From a checkpoint of a small transformer trained on Wikipedia.
Architecture: RMSNorm before each block, untied embeddings, normalized queries and keys, shifted keys, gated attention, exclusive self-attention, an embedding shortcut, skips across layers.
Each number is 128 + 32 x the weight over the matrix's rms, rounded and kept within 0 to 255. Layers, rows and columns count from 0.

# layer 4 attention value, 192x192, rms 0.313, rows 83-95, columns 0-95
[[158  88  71 155 144 179  96 155 123 158 133  92 121 150 162 115 131 162 126 126 109 134  92 167 177 161  95 138  80 149 124 150 115 143 124 130 105  69 143  99 179 172 134 147  74  79 157 142  99 167 105 141 144  59  85  98 136 175 136 197 114 157 168 132 112 110 128 127  95 147  87 140  93 137 139 127 149 121 176 151 125 163 147  70  96 139 116 127 112 155 157 171 122 148 135 138]
 [145  92 130  58 177 134 117 126  96  68 138  99  99 130 133 145  95 106 129 140  94 142 153 128 122 104 126 166  76 130 173 146 116 173 167 130 167 109 124  64 145 145 120 134 104 107 170 123 122 100 144 146 179 134 119 170 135 180 138 104 119 150 115  73 117  62 103 107 106 155  83 123 178 115 175 192  85 161  98 141 103 113 149 107 108  83 102 126 135  92 137 111 122 126  72 124]
 [156 147 143 134 140 130  98 116 111 123 107  62 105 173 192 121 194 146 128 112 120 133  89 142 122 169 127 141 148 112  94 129 194 119 146  81 109 157  88 160  73 188  82 146 178  98 147 163 214 110 140 135 114 120  81 117 107 129 198 127  96 155 120 102 160 194  66 145 110 135 150 105 126 118 140 144 146 133 147 165 155 115 175 179 155 163 105 196 130  88 115 111 149 157 132  83]
 [ 97 106 162 118 140 138 135 102 113 116 163 101 113 123  87 169 149 153 118 102 168  86 166  99 126 122 139  69 139 139 121 166 150 134 133 142 117  96 128 114 178 152 135 111 158 139 119 169 128 114 167 141 127 167 114 153 195 155  66 107 167 105 115 117  96 132 161  85 102 109  43 130 100  89 153  67 124 107 181 137 143  55  56 106 128 154  81  95 130 111 155 146 112 178 164 114]
 [129 146 119  86 130 153 176 129 101 195 139  66 140 120 148 168 145 123 156 195 136 140 111 132 117 119 140  98 111  76 133 145 120 138 149  83  97 162 116 132 111 108 118  97 137 154 157 150  78 161 150  92  97 169 226 131 132 132 111 123 131 139 160 121 104  89 123 164 159 111 174  94  35  81 118 143 170 120 109 191 128  95 152 145 123 172  64 156 116 111 225 115 112 132  90 112]
 [ 91 158 114 132  77 108 103 186  96 119 151 129  91 110 104  59 149 153 146  69 169 153  77 127 122 159 120  82 139  96 138 138 163 130 169  74  86 121  98 100 107 124 138 137 120 133 174 108 185  66 111 139 155  63 206 105 116 121 176 115 151 136 197  99 171 121 101 134 128 114 129  94 183  69 175 121 152 138 195 113 112 132 127 177 136 132 156 125  66  93 173 180  93 104 179 145]
 [134 129 173 139 152 154 110  96 137 127 149 106 115 105 108 121 126 151 130 108 125 137 159 169  92 129 122 156  70 185 159 153 127 152 128 118 170  93 190 164  78 179  75  85 148 122 158 114 140  93  90 162 123 140 132  79 117  95  84 123 139 124 117 133 114 142  99 212  80 114  54 139 138 141 152 129 131 155 198 119 153 142 105 112 134 150 123 139 172 115 100 164 128 158 157 204]
 [124 143 129 157  93 146 131 127 167 141 146 159 123 136 116 118  99 170  59 162 176  93  96  85 127 101 155  96 162 127 210 127 150 158 133 100 160 118 109  82 136  90  74 109 103 136 106 101 170 111 137 154 178  79 156 172 112 153 111 152  94  85 121 115 163 106 102 156 173 180 136 145 157 122  94 104 131 195 101 131 123 135 170 173 107  88 147 100 141  96 126 144  91 137 133 126]
 [126 145 126 159  80 146 142 158 100 101 164 101 180 141 144 102 103 102  77 140 114 114 136  93 145 153 139 124 144 143  97 107 138 191 115 189 146 146 144 121 163 100 156 107 150 112 132  45 143 138 162 146 109  90 162 115 144 155  75 112  91 126  84 133 155 132 150 148 123 150  90 173 115  77  82 115 112 136 100 127 140 154  79 102 191 133 139  99 199 103 116 112 150 102 139 112]
 [ 91 150  67 120  63 114 130 141 164  74 186 129  99 124 123 149 103 165 151 122 116  83 115 150 162 146 109 152 137 141 123 200 130 144 160  74  68 142 131 132  67 128 120 145 132  86 172 115 142 113 160  78 118 128 158  69 128 115 101 143  75 119 148 180 135 163  48 153 132 117 156 115 118 147 164 153 186 101 135 116 145 118  84 183 127 132 115 110 117 140 150 144 124 185  96 123]
 [144  85  56 104 133 221 178  79 113 127  51 157 128  77 165 124 163 170 163 132 112  86 119 166 145 154  93  73 172 133  97 166 134 162 108  97  99  91 147 134 197  91  99 125  97 177 105 162 147 167 120 138 155 117 131 124 151 139  56 178 101 106 113  96 147 112 123 165 151  87 150  91 103 169 125 125 126 102  98 133 200 108 128 144 182 167 129 107 166 156 117  94  92 119 123 178]
 [160 138  88 151 101 153 125 115 138 104 175 146 147 109 154 126 124 117  83  66 138 159 117  90 169 113 150 170 114 113 109 108 135 128 147  62 175 124 102 238 167 133 141 145 166 101 118 194 149 127 130 152 105 151 143 158 140 144 132 130 104 149 138 125  76 162 160 106 118  90 129 153 121  96 141  82  96  88  85  63 132 159 168 112 100 128  87 109 114  95  78 140  55  92 104  80]
 [119 126 124 130  93  92 170 178 159 131 139  79 207 132 122  64 123 144 144 157 139 138 109 129 110 146 143 101 110 159 146 129 153  76 156  80 114  91 122 102 104 170 137 116  91 123 121 152 111 153 102 138 143 144 163  88  79 121 134 137 126 152 170  14 121  90 131 125  85 101 157 147 113 139 119 198  96 104  89 104 108 111 125 137 144 140 121 180 130 133 138  93 155 114 180 135]]
# layer 4 attention output (transposed), 192x192, rms 0.293, rows 83-95, columns 0-95
[[103 127 106 137 151 128 129 151 163  85 107 118 136 134 165 135 111 179 118 192 160 133 120 156 180  98  80 159  80 173 141 128  95 118 166 157 123 155  93 108 137 138 162  89 166 134  92 138 166  72 152 125  60  72 106 110  96  93 176 163 136 114 142 112  61 202 114  87 181 135 129 100 124 139 162 119  96  99 142  76 172 180 124 111 100 127 102 184 125 175 172 173 171 111 145 157]
 [117 112 125 109 113  84  97 167  68  98 166 158 120 105 107 125 140  74  97 119 152 110 151 188 136  95 122 166 157  91 139 115 135 106 109 164 120 120 138  63 181 105 143 143 121 117 163 121 103 118 138 124 111 130 127 177 144 112 123 158 148  82  91 154 158 141  78 159 132  98 144 110 114 120 103 106 164 124  90 167  88 154 157 147  90  83  92 108  86 158 122 144 143 134 177  80]
 [148 171 116 118 133 181 157 127 136 189 107  29 136 144  89 137 141 116 152 148 144 134 140 129 163  97 156 217 136 131 136 152 117 146 137 161 104 118 131 140 150 123  90  76 133 137 177 172 204 111 155 170 103 116 121  96  90 115 113 102  78  95 111 138 188 131  79 145 200 179 140  91 124 159 131 135 123 103 170 101  70 122  89 121 184 157  81 123  86 144 115 156  74 118  80 112]
 [112  96 123 179 191 173 102 136 122 128 175 137 107 123 144 100 132 143 146 114 151 113 176 166 112 149  86 110 151 174 129 190 156  77 137 173 117 126 122 119 141 113 135 176 120 140 130 145 161 158 105 178 119 132 130  62 188 137 130 128  79 122 105 116 128  93 135 156  90 150  92 151 129 129 179 127 127 173 115 160 105 108 153 113 140  77 173 147 151 171 149 127 170 152  92 102]
 [ 83 139  90 123  76 143 122 154 104 136 111 103 143 105 173 124 139  76  56 167 145  95 125  48  89 128 128 162 137 108 145 131 134 170 138  91 151 145 165 180 149 142 121 169  56 168 198 142  70 152 163 120  84 139 188 101  96 121 118 148 165 135 132 104 131 108 135 126 126 146 120 100  92 124  90 134 162  91 109 109 104  58 111 199  83 126 108 111 145 134 128 178  76 106 174  77]
 [101 128 179  93  78  83 143 178 153 114 151 150  64  93  49 155 141 105 119  93 116  80 145 165 144 123 162 139  90 146 148 121 173 173 148 131  93 122 120  97 101 138  91 136 124 195 116 155 108 162 113  81 102 163 115 165  55 109 126 117 128 114 106 159 193 109 139 146 175 132 155 100 151  99 147  83 131  77 111 127 125 164  87 149 127 123 178 145 128 153 120 180 102 177 102 136]
 [156  93  99 132 151 116 108 139 118 123 198 107 187 113 136 108 187  96 179 170 161 125  73 143 121 136 128 153 131 140 173 204  99 147 162 148 130 152 191 125 118 124 116 190 108  98 146 100 131 124 162 126 100 142 129 112  56 149 145 149 129  75 134 119  79 131 138  93  89 161 114 153  71 145 117  68 113 133 160 141 133 135 112 123  85 116 187 123 113 120 158 176 154  92  89 184]
 [149 154 130 187 123 113 144 153 157 119 159 143 103 116 106 140 144 175 108 176 159 136  93  95 130 207 117 100 189 105 177 149 167 113 117 137 155  99 139  85 140 128 137 187 173 117  93 139  92 124 115 119 117 102 107 140 117  83 104 128  82 148 102 130 142  64 126 117 120 122 111 151 155 112 138 174 151 122 111 121 103 120 159 173 178 132  92  82 140 140  85 139  85 114 120 165]
 [131 180 149 156 125 152 163 117 139 185 163 105 142 156 110 137 118 109 105 132 164 141  99 100  96 100 105 129 124 134 155 130 113 122 106 105 148 137 157 214 119  91 133 105 174  94 107  67 173 164 148 114 130 145 137 169 148 164 126 104  89 186 100 125 170  91 100 105 124  88 116 153 154 131 148 140 121  94 122 142 120 102  92 151 152 160 121 128 177 128 172 113 122 101 166  60]
 [143 105  72 127 114 134 116 108 177 133 179 192 146 114  62 107 105 124 132 152 170  90 144 115 133  91 173 111  78 128 136 130 151 105 171 112 101 147  98 128 192 126 137 136 142  93 133  84 191  92 125 162 123  84 145 119  81 139 145 155 160 116 150 116 140 128 119 171 118 111 139 128 123 119 165 101  87 120 120  98 105 131 106 137 117 156 157 149 137 144 128 167 122 113 178 118]
 [109 138 110 244 136 131 152 124 129 102  51 102 160 113 134 111 115 121 103 141 139  85 152 127 122 159 112 104 134 118 122 189 142 131 130 123  69  37 113 109 181 119  72  89 109 145 149 107 111 145 129  88 110 106  88 139 115 147 119  83 128 142  73  58 107 147 185 151 127  72 105 136 131 122 101 115 133 147  89 112 126 164  68 106 135 185 174 191 115 187  98 144 160  98 160 130]
 [154 120 116  71 113 124 119 121 126 153 156 141 157 115  92 126 213 191 104  94 130 147 100 125 101  92 169 171  97  97 117 124 152 118 153  94 146 167 109  72 164 160  86 108  97 208 137  85 143 106 103 111 168 110  79 128 168  67 146 138 123 133 162 125  88 146 131 147 121 133 177 158 113 130  83 141  66 138 117 140 111  99 151 163 132 169 147 156 111  86 109 101 161 141  79 106]
 [134  99  99 107 163 170 181  95 180  75 168 106 158 148  94 134 124 162  84  86 154 101 161 137 174 176 153 116 169 109 132 134  85 162 144 105  88 129 139 104 162 146 146  86 153 115  92 124  99  88 166 145 123 131 132 124 139  57  98 103 157 113 145 125 172  51 124 146 134 149 149 145 106 112 120 130 110 129  85 123 141 125  97 122 138 131 168 137  42  91 159  94 120  41 126 134]]
# layer 4 attention query, 192x192, rms 0.271, rows 96-118, columns 0-95
[[145 152 119  90 156 144 147 110 128 156 167 143  96 121 145 146 120 146 163 144 126 109  92 137 127 110 112 167 137 152 108 171 181 110 111  79  76 161 116 138 179 142 115 106 109 109  76 119 137 122 100  88  80 159 154  95 200 121 126 155 171 139 162  99 125  96 100 134 171 129 103 166 123 135 116 151 124  71  92  91 107 148 122 136 210  94 155 105 143 167  92 102 119  71 160 129]
 [148 107 173 134 130 167 140 147 124 175  73  96 202 135  94 112 128 111 116  42 154  75 143 146 169 125  94  99 157 106 162 117 166 100 114 157 118 114  86 137 123 127 149 109  91 130 126 164 128 111 134 137 145 125 106 167 164 137 103  87 144 100 135  78 161 146 104  82 125 133 125 110 176 162 133 116 130 146 124 112 104 123 132  88 127 152 101 101  95 146  80 158 113 129 119 120]
 [117  78 124 143 158  85 110 173 121 137  60 140 111  85  53 107 109 192 113 145 123 150 171  91 206 144  96 132 173 113 127 124 140 136 111 123 131 163 138 148 143 177 135 145 100 172 122 127  66 134 147 169 123 127 128 138 160  97 139 137 124 154 113  82 121  98 130  62 153 116 122  73 160 120  97 178  75 103 116 125 121  99 105 128 145  97  73 107  92 116 153 138 107 126 111 129]
 [ 83 162 124 123 129  76 113  93 151  60 195 157  71 199  88 198 122 177 120 189  96 141 154 142 122  85 123 113  86 103 140 102 101 205 161  95 171  96 186  68 167 116 112 157 155 125 199 174 131 124  98 108  91 131 110 169 180 115 110 146 134 123 174 148 125 185 161 116  83 188 154 146 198 142 106 110 127 136 146 126 106 145 117 165 108  92 110 157 124  73 113 127 130 102 136 167]
 [125  38  91 117  89 128 148 105 138 140 141 101 101 117 136 175  76 173 149 149 134 215 126 152 120 143 130 171 152  94 113 152  44 136 128  40 161 117 164 161 136  91 124 104 124 122 176 123 115 100 152 131 123 111  84 106 130  83 140 162 171 110  89 151 127 123 158 100  98 140 175 148 149 134 112 126  58  96 147 128  98 165  83  83 139  41  68 125 124  81 143  71 135 137 156  92]
 [152 177 127 107  93 146 106  93 135  71 148 160 175 110  56 128 114 102  87 145 121 126 102 125 163  85 122 123 101  76 125 103 117  86 142  99 173  84 106 142 139 144 132 125 122 149 192 107 148 118 142 118 139 134 154 143 137 126 106 132 143 140 108 168  98 172  86 127 104 131 195 136 128 113 102 163 124 164 188 133 177 157 117 161 132 139 145  88 175 146 115  92 123 154 168 137]
 [180 138  66 118 169 148 139  69 134  46 163 181 174 180  68 170 117 163 105 160  90  99  95  95 192 131 103 140  63 113  60 171 126  96 194 156 153 131 126 106 149 151 176  98  57 138 183 124 126 121 130  60  67 110 112 141 108 125  89 111 141 141  80 125 123 130 125 102 181 119 148 106 189 106 138 108 115 166 150 125 147  76 117 132 155 116 148 132 147  90  93  73 115 136  95 144]
 [173 160 124 121 103 175 171 160 171  93 149 170 166 112 200 113 137  89 177 198 113 107 114 114 154 147 179 123 125 146 109 162 124  63 119  95 130  96 101  72 149 145 133 144 151 136 141 124 224 176 168 188 118 125 109  82  86 126  90  93 102 198 132 114 134 125 117 128 102 112 161 126  95 123 131 142 165 117  96 117 130 104 189 136  94 154 120 135 142 176 104 103 151 142 132 129]
 [130 127 132  53 116 142 110 115 136 122  50 104 121 160  18  85 127 139 152 119 158 113 187 140 166 146 115 131  79  86  90 152 179  94 112 136 126 106  94 170 183 113 104 107 128 186 133 144 128  87  97 107  64 109 100 146 161 151  79 189 116 125 121 104 132 130  96 138 156 122 120 120 151 148 117 141  94 151 102  98 115 139  85 164 122 111 163 170 145 168 126 108 103 128 120 101]
 [208 111 152 188 103 163 152 146 117  91 192 176 173 171 125 117 204  69 166 171  97 129 122 100 139  98 157 114 161  73 188  67  60  76  93  95  95 112 101  84  77 155 119 157 142 131 150 150 194 225 150 138  69 164 136 108 168 143  78  57 117 167  77  62 151 128 122 205  98 198  69 126 103 183 153 174 115 160 139 106 188  63 119 120  97  90 137 128 161 148 179 153 158 201 127 121]
 [202  75  42 130  61 220 120 145 123  31 157 238 148 184  92 109 125 151 107  87 147 184 148 160 184  91 157  92 213  84 124 183 141  50 144 121  82  70 120 154 186 106 105 115  83 127 169 150 132 162 158 192  80 121 115 115 122 116  45  96 115 129 139 156 195 128 135 178 188 133 125 101  89 154 167  98 119 152 120  85 117  77 123 112 139  79 114  98 104  54 127  79 194 177 130 197]
 [ 96 142 112 156 181 116 118 156 136 197 135 138 179 114 129 109 144 110 179 138 123 161 139 162 183 187 180 102 187 108 204 140 189  59  39 168 132 110  64 113 114 143 146 151 155  96 122 131 203 130 191  98 105 144  79 107 151 236  88  80 125 186 114  87 147 100 140 155 116 167 111  72 159 138  81 176 128  94 162 113 172 152 157 158 105 115  88 215 110  89 152 112 131 153 176 128]
 [189 111  97 177 245  56 210 139 161 186 177 148 125 132 188 153 112  83  88 135  79 101 146  88 124  29  84 165 111 145 162  86 108  86 207  79 148 145 115 150 133 153 154 173 137 105 132  58 125 115 146 104 109 147  99 101  86  82 107 124 119 142 128 140 160 178 116  55 193 135  99 136 118 157 142 141 128  81 143  94 149 140 151 140  85 211  99 139  57 112 123 104 126  94  54 107]
 [ 32  59 124 115 138  84 143 129 154 145 143  80 107  89  97 169 145 122  99 104 140 110 145  99 147 146 132 142  68 177 141 147 124 155 122 196  79 157 146 141 194 136 112  92 103 139 132 171 170 145 149 117 216 106 164 130 137 113 178 178 108 119 157 128 119  64  89  96 177  97 107 151 106 112 149  75 138 164 153 155 124 149  95 146 164  97  68 157 121 141  91  96  59  96 134 126]
 [135 149 144 163  69  73  64 102 111 152 129 162 107  96 128 140 136 125 125 109 130 153 102 150 110 197 116 113 100 143  83  79 161 124 100 155 149  48  94 108  95 103 112 125 146 196  90 155 109  92 102 141 111 110 103 130 109 148 175 106 105 131 201 133 147 141  96  88 113 155 161 163 124  81 124 102 115  56 148 135 110 205 116 145 119 106 148 191 139 114  84 133 168 128 207 143]
 [142 159 145 113  74 135 138 110 145  20 133 207 230 143  97  86  57 117  60 113  82 147 191 145  35  91 102  80 143 146 176 124 149 108 160 108  82 156 129 108 122 116 124 125 131 134 114 111 154 129  74 150  68 124  82 118 121 105  13  22 177 103  98 174 202 116 151 136 193 159 116 123  66 109 130 109  81 119 140 103 119  97 137 110  99 171 118 109 143  76 156 190 145 148 132 115]
 [110  95 199 129 148 179 111  72 153 146 114 199  88 146 159 141  97  72  51  73 168 193  93 105 103 157 144 181 176 123  60 147 123  87 163 116 124  98 164 171 174 132 136 120  95 149 136 151 146  75 160  87 107 130 101 177 101  86 114 150 126  97 135 104 149 175  71 115 164 120 140 104 147 141 139 136 142  69 123  79 115 120 107 152 138 117  93 206  86 133 130 154 129 181 185  79]
 [ 85  86 192  86  90 143  83 159 152 129 139 136 182 180 115  96 165 129 144 100 179 135  83 114 100 159 178 141  74 112 174 140 143  73  89 118 132 144 138 166 148 132 191 163 113 134 103 128 110 119  99 140 142 176 117 169 120 157  97  95  95 118 145 105 147 118  46 179 116 108 112  72 121  89 136 156  98 118 138 156 105  90 140 103  85 126 100 148 180 107  76 132 162  76 128 154]
 [ 79 156  95  81 174 147 119 179 137 149 107 123  80 128 131 130 191 167 126 186 119 131 124 125 125 158 143 164 131 150  84  87  99 167 159 166 106 153 137 122 127 135 147 127  97 165 166  84 172  57 101 116  79 144 114  85 114 147 143  64 150 182 111 132 158  79  65 119 152 127 138 137 192 143 113 163  73 114 147  99 165 187  38 113  74 162 118  88  91 127 118  94  93 109 124 113]
 [100 161 103 190 115 111 144 131 136 182 163 115 111 103 143 201 125  79  66 159  99 170 112 187 140 118 120 157 111 136 142 164 110 141 166 114  81 172 135 115 140 133  84 184 122  82 120 125 128 126 109  96 144 197  80 107 131 128 117 120 139 146 117 108  86 145  71 120 124 139 124 135 115 143 135 139 104  92 104 138 121 101  90 152 151 141 118  87  88 128 114 128 157  97 141 108]
 [155 193  46 110  99 174 193  92 153 125 129 210 123  95 116  75  97 160 129 108 139  94 203 107 105 160 130 132 163 161 172 127  90 100 104 128 152 169 104 141 146 181  79 183 105 128 132 103 145 131  44 165  84 115 151 150 111 130 110  63 141 101 143 102 148 127  46  81 108 134  78 119  99 114 128 170 138 112 102 135  83 154 136 149 155 146 133 169 145 157 140 136 118  73  78 125]
 [ 94 126 132 145 145 131  96  90 165 141 165 137  62 138 186 115 160 179 104 139  90 151 110  54 101  74 137 133 117 157 100  99 111  92 140 151 143 187 130 116 112  62 153 115 100 144  91 111 171 150  91 108 177 126 138 171 186 133 159 141 120 175 195  73  94 127 114 124 102 160 101 131 154 165  95 162 104 105  74  80 100 103  97 109 167 150 111 109  98 167 150 132 115 116 128 129]
 [ 88 106 126  84 165 101 123 140  31 153  58 104 172  87 211 125 109 123 107  70  86 132 150 128 151 156 146 155 122 119 106 166 214 117  88 140 110 138  82 173 156 172 168 106 122 104 128  97 115 148 178 169 111 129 116 103 112 137 180 167 144 130 153 140 120 107 102  92  95 140  82 120 138 105  94 102 128 123 134 112 128 128 179 182  42 106 122 106 206  86 129 168 133  92 179 169]]
# layer 4 attention key, 192x192, rms 0.266, rows 96-118, columns 0-95
[[103 136  37 130 115 136  91 129 136 147  68 154 103 191 117 168 127 134 148 107  95 141  97 151 147 119  69 159 117 125 177 143  93 108 176 140 132 106  66  94 153 129 151 134 146 120 139 118 116  99 139 152 153 139 181 138 175 134 106  87  82  84 138 150 135 148 141 124 167 183 132 138  96 114 157  94 159 116 138 111 109 123 127 158 158 166 133 143 108 141 171 150 123 122 132  88]
 [118 114 151 133 125 137 111 122 157 145 154 159 146 135 171  92 139  70 140 164  99 169 113 142 135 178 116 105 135 155 145 131 103 133 139  98 139  76 135 106 137 132  87  97  94 103 128 134  97  97 136 129 103  94 141 149 104 133 123 146 118 118 131 158  87 152 160 108 153  82 162 142 119 159 100 110 146 139 121 134 198 137 123 172 102  84 139 141 104 141 132  75 123 107 101 161]
 [131 112 129 139  92 120 144 169 184  90 145 117 151 139 164  88 117 120 167 127 114 162  95 122 128 147 114 120  81 109  77 148 107 156 128 113 144  94 156 133 123 117 155 153 170 133 150 132 107 131 127 109 110 121 144 100 133 174 139 100 159 166  89 131 102 174 158 113 103 136 159  99 111 157 135  87 131 111 162 110 126 114 106 130 141 101 119 143 117 157 110 114 131 117  91 107]
 [132 155  94 179 162 103 131 105 141 126 104 184  91 132 116 149 128 159 153  92  86 103 110 180 151  97 117 112 109  69 105 127 104 111 128 142 122  90 125 132 131 138 189 115 140  72 111 132 105 146 183  87 133 171 110  93 103 110 131 124 106 123 145  80 133  98 143 165 135 153  73 110 115 129 153  87 153 119 115 100 184 145 144 145 109 157 159 169  99 107 145 115 100 185 157 121]
 [104 187 131 206 102 151 102  86 147 128  96 130 104  99 104 147 115 131 111 133 165 122 123 158 117 104 113 132  79  82 133 175 127 119 102 159 103 159 127 139 111 120 137 131 149 108 140 130 166 124 126  91 139 163 141 136  93 117 100 131 123 165 128 127 119 103 158 133 114 121 122 131 109 110 164 105 142  73 112 119 133 105  93  81 112 149 133 177 124 126 121 134 111 156 165 118]
 [146 156 107 166 108 139  84  83  44 139 147 104 106 109 146 107 139 140 139 179 142 161 194 120 110 122 146 139 177 113  99  99 141  89 116 111 137 138 171 129 138 133 152 127  96 139 101 148 136 108 120 114 158 125  63 126 115 162 110 153 136 108 137 105 143 133  84 119 141 135  96  85 136 148 123 171  83 137 120 147 166 108  37 100 101 176 139 149 104 123  88 119 141 141 114 145]
 [139 143 156 144 107 141  78 119 105 139 109  81  87 123 108 102  84 139 134 120 176 114 166 108  92 124 132 187 134 113 186 148 129 125 100 143 152 170  69  89 153 141 144  64  98 131 102  95 124 159 110 106 112  96  89 171 125 110 131 163 105  79  86 102  78 152  95 141 143 119 109 134 122 114 120 177 100 167 155 140 108 156 145 133 146 161 140  95 140 132 121 144 139 120 106 101]
 [171  46 163  88 107 147 158 118  95 124 186 121  99 177 123  86 163 111  93 103 112 130 115  97  95 120 131 146  96 139 143  84 141  93 139 124 104 144 133 111 133 112 139 144 101 144  94 149  91 127 139 128 140  77 142 160 138 126 139 166 147 105 134  98 113 146  77  56 124 103 134 132 147 179 103 180 103 142 114 161 144 176 156 140 123  95 123  84 131 130 111  91 110 129 138 159]
 [151  87  93  96  89 103 111 165  87 122 108 190 113 131 105 183 104  86 153 153 118 157 148 101 180 185 131 149 109 138 133 133 163 140 172 118 123 105  87 137 217 168  86 115  88 194 136 118 110 145 144 115 124 102 135 129  78 146 103 177 158 114 178 165  91 140 125 156 101 184  96 130 100 173  55 152  99 175  67 171  96 106 155 112 102 116 155 138 108 137 128 134 138  87 166 148]
 [130  84 134  82 208 138 113  81 177 129 130 135 107 164 132  86 125 112 115 127  77 172  99 121 176 151 110 132 101 156 161  82  95 115 140 162 135 131 138 132  97 102 137  94 121  96 126 167 106 126  98  59 102 137  72 137 156 108  87 159 161 146 117 188 153 149 124 128 124 106 120 142 105 155 137 150  88  93 138 144 146 186 130 126 133 107 141 154 109  73 121 128 101 108 160 115]
 [ 58  77 144 123 120  85 114 175 136  42 121 141 110 224 136 133 160 174 145 110 121 129 150 105 167 122  85 125 164 204 182  36  25 173 116 147 138 137  87 144 109  82 131 122 158 145  93 129 143  83  95 107 128 166  96 182 117 124 186 127 112 155 116 151 152 190 121  60 183 111 103 160 116 184 131 123  96 111 112 120  82 145  73  88 199 140 115 145 127 110 144 139 134 137 155 186]
 [142 111 141 114 125 114 142  89 105 146 161 217 157 129 121 133 100 136 102 150 133 128 142 100 130 134 127 112 102 136 116 113 125 137 146 131 118 137 122 134 151 178 101 119 125 117 130 118 103 111 121 123  84 137  79 112 121 108  90 127 132 158 143 157 112 139 115 165 116 116 147 176 147 108  98 116 136 162 132 137 120 104 166 132  93 113 131 158 108 104 136 138 147 129 131 154]
 [134 165  70 160  95 128 113 100  58 144  59 111 175  62 155  87 169 151 174 105 148 143  97 193 129  84 144 162 107 153 108 147 149 149  92  94 115 117 135 133 124 145 118 134 156 165 137 114 193 154  91 116 109  98 158  72 202 151 159 104 130 166 118  93 157 106  91  77 161 188 126  84 144 125 143 122 148 102  99  97 174  95 114 130 176 157 157 132 197 129 125  95 144 135 115 156]
 [106 137 101  50  91 134 152 113 152 134 162 126 215 144 115  65 120  90 105 137 155  41 138 123  94 142 117 139  78 107  68 197 171  90 103 100 159 131 138  95 189  91  93 130  76 144 152 119 155 185 124 116 155 107 153  73 162 138 143 153 133 138 140 137  90  99 131 157 145 153 107 186 112 124 141  97 135 153 165 181  49 107 139 148 123 128 121 143 117 141 113 171 130  94  86 141]
 [183  87 162  47 108 101 188 106  79 116 163 142 190  67  67 130 152 101 119 161 133 141 133 115 124 152  96 160  80 150 147 182 135 132 123 110 155 157  90 108 106 167 168 121 114 150 104  80 146 149 148 135  50  72 155 204 120 147  98 158  68 140 135 140  71 100 127 194 142 161 143 146 132  27 104  57  91 124 215 122 103 118 173 123 124 164 149 176  88 211 164  96 198 141 169 134]
 [ 98  59  98 149 163 102 133 158 114  82 143 118  88 115 196 132 152 121  89  90 154 154 170  77  75 114 132 162  94 115 156  52 121 116 126 133 121 140 103  98 125 107  81 169 168 163 144 123 123  92 142  85 139 197 129 121  86 123 174 122 181 168 101 219  98 136 117  44 124 138 154 153 111 130 115 166  99 123 124 179  87 188 149 126 139  65 108 140  99 167 136 201  92 103 207  88]
 [ 72 133 138  49 165  89 169 114 185 132 182 149 198 137  74 163 131  99 119 142 138 163 141 124  86 165 125 165 116 187  81 123 168 126 117 166 157 130 125 169 176 116 153 137  56 145 113 147  95  47 116 189  89 119 170 139 103  77 114 155 159 142 178  77  93 149  63 127 129 151 115 101 109 140 112 154 160 120  84 145 114  98 151 120 118  80  94 109  91 124 145 134  64 135 140 162]
 [127  49 128  36 168 132  61 124 198 171 148 213 146  88  88  98  95  66 105 176 149 127 180 142  95 202 129 126 152 175 173 193 141 146 146 149 137 101 106 135 129  88 107 192  73  97  92 155 194 130 112 215 141 129 169 103 105 124 134 155  72 155 141 110 135  93  92 170 129 129  80 135 157 153 148 222 161 112 161 157  88 114 192 127 139  91 140 157 150 114 106 163 120 158 123 181]
 [124 122 120  56 182 142  63 185 114 186 107 166 106  80  82  71 156 149  83 219 139 118 163 180 152 156 131 155  87  94 158  88 106 197 140  88 121 129 137 169 131 201 141 107 113 136  94 164 159 147  40 145  23 148 161 132 176 187 134  60 170 112  54  75 167  98  59 101 180 145 121  77 132 138  91 147  38 166 154 143 197 126  73 139 180 157  61  43 115 148  95 183 148 126 116 162]
 [108 207 103 117  92 162 128  73  89 135 141 163 169  96 167 110 145 118 150 113 115 109  91 137 120 173 158 174  59 133 123 181 117 120  96 142 159 151 157 115 133 134 142 143  68 126  91 143 143  58  76 155 175 111 119 101  57 160 148  73 168 108 150 145 110 135  98 138 104 224 155 144 151 124 119  77  96 150 149 106 104 126 155 129  80 110 144 168 155  83 157 165 115 115  84 126]
 [ 96 128 110 139  77 128 152 119 175  97 118 133  79 131 223 170  63 163 106 117 130 236 134 121  83 147 133 190 110 101 130  75  94 154  72 147 131 193 115 132  88 135 179 173 112 187 143 167  93  90 133 113  63 163 143  85 145  80 145 101 141 147 160 104 153 109  63 170 115 109 108 151 118 154 104 131 161  91 124 147 107 142 154 155 206 117  86 176 149 140 160 111 151  94 164 144]
 [ 62 110 152 164 180 105  79 148 184 146 181 135 168 130 123 129 143 118 142 152 113 153 141 173 134 102 100 156 125 132 159  88  67 138 111 153 165 125 117 141  79 122 164 113 132 100  81  62 114  88 159 147 131  76 102 128 160 128 113 104 146  86 179 115 155 128 122 122 143 150 102 109 102 155 139 119 142 165 124 114 118 120 119 104 145 116  70 152 117 123 143  81 160  87 162 140]
 [ 73 151 141 149  99 162 153 166 108 105 115 111 121 100 103 140 131 119 134 128 111  76 141 149 113 118 148  67 133  78 136 152 142  90 138 102 108 145 110 137 131 183 125  84  80 140  95 133 137 128 150 150 134  42  93  86 101 216 147 147 122 109 172  99 110 105  97 133 108 143 124 112 103 105  85 136 102  95 159 179 185  86  99 161 136 136 128  82  76 154 104 163 108 173 109 115]]